From a checkpoint of a small transformer trained on Wikipedia.
Architecture: LayerNorm before each block, learned positions, no biases in attention or MLP, tied embeddings.
Training: a variant of Adam for these matrices, 182M tokens, 11091 steps.
Each number is 200 + 20 x the weight over its row's rms, rounded and kept within 0 to 999. Layers, rows and columns count from 0. The size before them is the row's rms in percent of the matrix's.

# q: layer 2 attention query, 256x128, rms 0.172, rows 0-24, columns 0-63
# k: layer 2 attention key, 256x128, rms 0.16, rows 0-23, columns 0-63
q0,086,206,237,175,197,249,202,154,186,208,261,185,204,201,176,188,230,206,182,178,207,201,205,200,205,214,179,193,229,231,176,195,183,185,242,191,202,187,190,228,161,165,177,155,204,207,193,210,198,203,194,200,218,209,208,205,207,200,165,198,213,199,199,206,200
k0,090,181,242,209,179,246,214,198,221,176,243,189,204,175,161,207,231,207,209,189,184,222,199,207,219,199,163,188,220,226,185,237,198,198,247,211,212,220,220,187,150,200,173,175,169,197,183,210,194,203,181,185,237,202,222,211,198,216,171,192,188,188,203,197,200
q1,111,184,192,211,197,212,201,207,206,181,222,223,207,242,200,199,196,205,212,200,186,206,187,226,196,201,176,168,226,193,178,230,181,198,219,193,174,186,154,167,187,178,192,185,210,220,230,184,180,187,212,189,210,189,222,233,190,207,173,217,197,211,173,184,196
k1,117,198,201,215,196,212,201,204,193,172,215,213,208,233,199,200,192,225,200,186,174,199,172,228,207,222,205,191,206,169,180,243,197,198,211,167,159,173,154,173,179,190,189,200,213,252,222,173,177,190,221,182,210,200,233,233,218,200,190,183,200,206,199,198,186
q2,117,200,196,214,192,152,203,222,210,235,163,186,205,164,229,198,166,199,203,202,199,180,204,162,203,190,213,219,184,215,223,180,202,205,176,201,212,212,244,231,239,234,223,235,204,207,181,209,191,187,166,207,205,189,160,181,177,193,226,201,203,203,212,198,205
k2,122,202,175,220,197,149,195,218,207,254,172,188,195,163,218,188,178,163,217,206,209,178,227,191,204,199,185,196,199,230,228,158,201,201,180,210,216,223,226,233,255,223,233,180,201,198,178,227,207,176,179,205,195,188,153,179,160,191,202,203,190,213,198,192,198
q3,098,185,169,204,213,181,204,233,203,159,159,245,197,232,225,195,207,198,198,221,194,217,189,209,192,195,207,191,179,144,196,209,227,196,166,222,185,222,179,162,208,193,205,235,199,215,235,176,189,200,228,198,181,191,192,199,197,180,207,195,180,217,197,191,205
k3,104,217,174,183,217,178,191,201,190,185,191,228,195,238,237,203,192,219,182,212,188,201,195,205,193,197,228,212,187,142,200,186,210,195,153,188,173,197,184,176,222,186,207,244,219,226,237,176,187,200,232,193,175,209,191,188,224,185,208,210,217,224,205,195,186
q4,111,185,173,236,200,153,211,221,214,215,144,200,200,169,227,204,179,204,207,202,190,193,209,182,198,186,223,220,163,185,236,195,223,201,156,206,208,226,237,207,243,231,228,235,194,201,203,200,202,187,185,199,202,185,159,181,187,195,222,195,193,207,211,196,206
k4,116,205,149,218,203,144,192,209,184,245,158,197,191,176,225,197,179,172,198,209,225,180,226,204,190,208,220,208,186,205,243,160,202,210,162,216,209,216,210,235,260,215,235,195,215,204,204,225,208,183,194,211,186,184,153,166,174,188,202,203,194,216,196,197,207
q5,105,211,223,167,201,249,186,170,185,182,250,201,202,227,171,197,228,196,184,194,207,205,191,220,196,216,182,184,233,210,159,203,184,202,242,192,190,176,158,197,152,156,173,159,200,199,201,202,204,218,210,210,199,210,232,217,217,207,180,196,198,195,190,208,199
k5,107,189,248,191,196,256,205,196,220,146,237,205,207,224,171,206,227,223,199,199,183,222,174,192,206,188,180,192,213,192,159,239,201,197,237,193,190,193,192,169,144,180,160,197,182,194,196,181,192,221,209,189,216,216,244,225,226,215,196,200,207,185,204,203,196
q6,108,211,223,162,196,242,198,174,183,171,248,204,203,232,176,194,227,198,187,205,208,209,194,214,197,218,191,186,235,209,162,196,187,197,235,198,193,176,154,197,153,167,174,161,198,196,192,204,208,217,220,202,193,210,232,210,219,196,179,198,201,197,193,203,194
k6,114,198,247,181,201,253,212,195,222,144,226,212,203,229,178,202,221,226,200,198,180,215,179,197,207,185,178,191,214,186,159,233,200,193,231,192,187,191,187,159,138,189,156,210,179,191,191,178,192,221,211,188,210,215,245,235,228,208,196,193,207,195,202,203,197
q7,106,209,209,185,204,242,185,176,186,177,249,207,191,243,175,197,229,205,196,197,202,217,196,228,206,220,179,174,223,203,169,218,184,201,240,194,184,179,155,178,161,162,178,163,200,202,216,195,207,214,226,199,200,208,241,222,214,209,172,207,198,196,182,201,199
k7,112,193,226,196,195,245,202,177,200,148,227,201,199,241,179,208,224,234,190,189,185,221,173,207,211,205,200,197,206,179,169,246,196,203,230,187,185,178,182,165,141,182,167,204,195,215,211,179,186,220,210,197,214,216,249,229,231,206,192,191,204,179,204,206,193
q8,096,232,185,190,199,185,188,201,182,188,175,194,186,214,200,199,201,187,187,232,222,219,200,204,198,207,240,229,171,190,204,183,226,215,155,215,207,185,187,187,209,214,187,208,198,176,190,195,238,227,236,220,167,201,222,155,224,178,227,193,187,186,205,207,209
k8,099,207,205,182,221,180,174,181,206,194,162,211,184,225,211,204,205,204,184,230,215,207,197,171,177,161,225,220,178,181,204,172,213,222,179,209,208,200,202,181,194,199,192,242,204,139,180,194,213,239,230,224,160,207,213,174,204,191,222,209,199,192,202,200,206
q9,110,210,197,180,200,174,216,205,188,181,162,220,195,224,238,200,183,192,177,232,214,217,204,186,198,219,250,213,181,203,183,167,215,207,151,205,179,185,169,210,190,238,183,223,198,207,181,209,210,218,210,211,172,183,194,163,221,173,222,192,187,190,209,185,201
k9,113,199,196,196,212,173,202,213,221,183,153,220,192,206,231,191,189,215,195,217,194,199,204,192,184,155,189,188,195,182,195,166,210,209,162,185,183,200,205,169,208,218,189,215,195,176,158,205,191,231,214,200,175,193,196,202,196,186,193,194,199,223,197,185,193
q10,092,179,179,201,198,161,207,238,196,194,143,221,205,190,235,196,195,182,182,211,199,218,193,186,188,196,238,220,180,168,217,189,224,211,145,214,205,226,206,193,231,216,220,255,192,192,205,177,206,201,204,208,188,189,177,173,191,189,235,192,184,199,207,194,206
k10,096,221,159,200,206,150,194,220,198,223,161,216,176,199,246,190,184,182,183,209,220,189,201,192,178,186,216,220,185,172,211,158,202,207,160,216,195,215,197,199,242,204,217,229,219,183,208,185,200,200,223,218,174,192,160,168,180,186,225,211,198,207,200,194,204
q11,101,213,224,170,184,173,204,228,205,236,192,184,199,167,200,207,194,167,206,196,205,174,200,173,206,181,211,222,201,223,189,157,188,189,199,209,239,201,245,240,211,223,213,218,194,178,163,199,201,202,187,192,183,230,198,169,194,205,258,189,225,199,219,213,200
k11,104,200,232,172,215,185,211,226,216,237,209,194,203,170,201,204,209,175,229,221,200,179,207,166,192,170,174,206,203,228,177,153,192,188,201,238,242,223,241,218,219,209,217,217,193,153,163,191,209,197,193,193,179,208,185,187,175,197,236,224,216,208,187,199,203
q12,113,202,193,194,214,245,198,176,184,153,224,219,197,243,190,191,221,222,185,204,200,224,196,239,205,217,193,166,208,180,183,219,206,200,215,197,166,187,140,171,167,159,169,166,199,217,223,207,211,208,231,199,197,194,226,217,229,194,156,197,187,196,187,190,205
k12,115,190,201,200,202,242,211,180,191,136,213,208,199,233,194,211,211,238,174,192,184,226,182,221,203,205,206,194,204,165,187,242,209,206,203,184,160,171,166,155,155,178,166,209,196,217,221,191,196,222,215,188,209,213,243,222,245,202,171,194,204,198,204,205,200
q13,091,218,223,179,201,245,196,147,192,206,253,176,190,200,181,202,209,213,182,188,204,193,213,215,212,216,188,191,222,245,177,193,186,202,238,187,190,171,180,233,158,177,181,148,205,211,184,227,196,205,189,195,220,200,204,201,224,190,167,195,208,196,196,205,187
k13,095,177,230,217,181,247,214,192,228,158,223,183,206,171,163,209,219,217,212,195,190,220,207,214,222,199,166,172,220,226,191,233,203,210,223,205,213,212,215,192,155,203,183,172,170,185,167,226,194,207,181,184,240,204,223,216,208,220,175,190,185,188,211,200,207
q14,119,200,203,183,208,249,197,176,190,160,234,216,201,237,172,198,236,207,190,193,205,218,196,237,202,213,192,177,219,180,172,217,196,193,225,193,189,188,154,174,158,154,173,171,199,201,217,195,211,212,234,197,194,211,230,212,225,199,172,196,195,199,195,197,195
k14,122,192,221,184,199,253,206,180,199,138,228,214,198,234,183,210,225,234,186,191,184,228,173,211,200,196,205,202,204,166,173,244,202,202,220,195,179,183,176,163,151,170,166,220,192,207,221,171,193,219,223,191,210,215,241,212,241,207,192,198,209,194,207,206,201
q15,106,200,223,191,196,243,181,165,194,214,264,184,202,195,166,201,235,193,200,178,200,201,196,217,203,210,169,188,226,222,179,216,186,200,258,191,206,204,190,203,174,152,186,154,207,196,210,198,202,199,195,203,226,216,210,220,198,213,175,197,204,200,200,212,203
k15,104,186,234,214,180,249,194,188,203,187,244,182,210,193,159,207,237,197,206,184,192,223,187,206,210,217,189,194,217,221,191,238,195,201,256,206,223,207,200,201,149,177,175,169,185,201,209,198,197,195,187,206,240,199,221,206,201,224,191,201,186,170,207,205,208
q16,122,202,202,214,194,150,201,218,211,243,169,186,202,157,225,198,169,196,209,202,199,179,204,161,201,186,210,222,186,218,230,184,205,207,173,202,215,215,246,234,240,241,226,231,207,205,189,204,189,183,169,204,204,187,163,186,179,198,224,202,203,203,209,199,203
k16,126,202,181,216,197,152,193,218,204,256,172,191,195,156,219,189,179,162,218,204,211,175,219,193,206,203,186,197,203,232,229,163,198,204,184,212,224,224,231,239,252,228,236,176,205,194,186,226,205,180,176,204,200,185,150,182,163,192,206,203,191,213,196,196,203
q17,102,197,187,199,203,241,195,198,195,177,236,212,184,234,170,191,226,202,209,200,195,220,188,245,194,198,181,177,210,178,189,234,207,190,224,195,195,202,163,157,181,158,188,180,202,187,241,174,203,198,243,186,206,214,235,224,205,212,177,206,200,209,189,204,197
k17,111,205,209,186,200,229,188,192,187,167,231,209,204,238,180,209,219,226,187,189,186,214,164,206,194,218,226,212,192,169,183,246,198,203,217,194,194,170,165,177,159,169,181,227,216,219,244,162,193,203,230,197,200,210,241,209,240,206,204,205,207,189,207,212,202
q18,115,197,212,185,209,255,197,169,188,170,245,210,199,234,173,195,231,216,184,193,205,224,200,238,206,215,187,165,223,188,174,218,197,196,230,197,176,191,152,178,163,155,168,164,199,204,219,192,210,205,231,199,201,207,227,219,225,202,166,194,195,201,193,194,198
k18,118,192,218,189,198,252,209,182,195,146,236,204,196,228,182,210,222,240,181,186,183,235,175,221,201,200,200,193,208,173,173,245,204,204,217,193,179,181,177,159,147,179,159,208,194,214,226,172,187,215,213,187,216,210,239,219,243,206,183,200,201,190,203,207,200
q19,117,204,200,185,206,246,190,179,183,163,234,209,191,234,168,194,235,202,191,201,211,224,194,240,199,212,197,187,213,181,171,210,207,197,225,198,194,185,152,168,162,162,172,170,194,186,216,194,219,216,237,199,197,213,235,205,230,204,175,198,190,200,187,205,194
k19,120,199,221,186,202,254,205,179,196,147,224,208,201,234,181,209,228,233,184,191,190,227,172,204,193,194,217,210,195,166,176,233,199,198,216,197,187,176,179,162,141,172,160,229,195,191,212,172,198,229,224,203,204,218,245,211,242,211,201,199,206,178,207,207,203
q20,102,202,167,217,214,227,205,183,195,145,200,226,201,251,194,204,191,222,192,207,194,209,202,235,194,219,191,171,196,181,195,229,197,206,204,194,160,170,141,176,165,175,174,169,205,226,219,220,202,202,216,196,203,179,219,221,223,191,152,207,181,202,175,195,206
k20,102,197,183,211,202,228,205,173,196,142,193,210,205,244,188,207,194,236,175,191,180,207,208,228,205,214,208,182,199,161,196,243,212,198,185,167,151,160,153,175,171,180,180,196,196,233,204,210,196,212,221,184,202,208,234,224,241,202,168,183,197,207,200,203,190
q21,114,199,210,185,203,253,190,180,183,169,236,206,194,237,169,195,238,204,190,195,204,226,194,236,202,212,196,188,210,184,176,210,207,202,218,197,191,202,162,170,168,149,173,169,194,190,220,186,218,210,242,199,193,215,226,203,228,200,173,194,192,206,199,196,198
k21,114,193,225,183,197,255,206,184,200,149,230,204,196,233,188,214,230,236,185,198,188,229,172,205,191,191,214,214,198,170,172,234,203,205,219,199,193,190,186,166,150,172,160,230,195,194,227,167,194,225,225,196,208,216,238,200,238,206,193,204,206,188,208,206,204
q22,114,190,187,207,209,252,190,174,191,163,233,210,200,235,177,198,229,211,197,189,198,224,199,246,199,215,184,170,214,180,188,227,201,199,229,186,179,195,157,165,170,157,178,161,203,204,231,200,208,197,226,195,210,202,226,223,212,207,159,196,190,197,185,197,195
k22,120,190,204,203,199,244,199,180,184,147,226,204,198,235,183,212,213,237,185,178,186,220,179,222,197,212,220,203,204,169,192,251,196,201,214,189,184,174,168,175,149,170,169,207,203,228,233,178,194,213,214,195,212,214,240,213,235,207,179,192,201,184,204,209,202
q23,119,203,202,190,204,250,189,173,192,168,238,215,202,234,177,202,226,198,192,195,202,217,200,237,197,218,186,175,224,193,170,218,188,198,235,188,187,179,152,175,153,157,173,156,202,205,215,205,206,208,221,198,203,208,237,219,214,204,172,201,196,191,183,204,201
k23,123,190,218,195,196,250,207,182,205,144,223,206,202,238,174,209,220,230,184,185,186,222,180,215,203,200,204,195,207,174,171,245,201,196,226,188,183,178,171,166,142,170,162,202,191,212,208,179,193,221,213,192,214,217,243,229,231,206,186,197,207,178,206,201,196
q24,087,163,242,194,189,181,186,210,201,250,216,197,222,163,204,189,224,199,204,175,189,201,182,164,198,174,185,211,220,210,213,196,196,201,206,196,217,243,244,211,248,203,208,221,203,186,221,165,189,183,192,203,214,196,175,209,168,222,204,202,207,201,214,186,190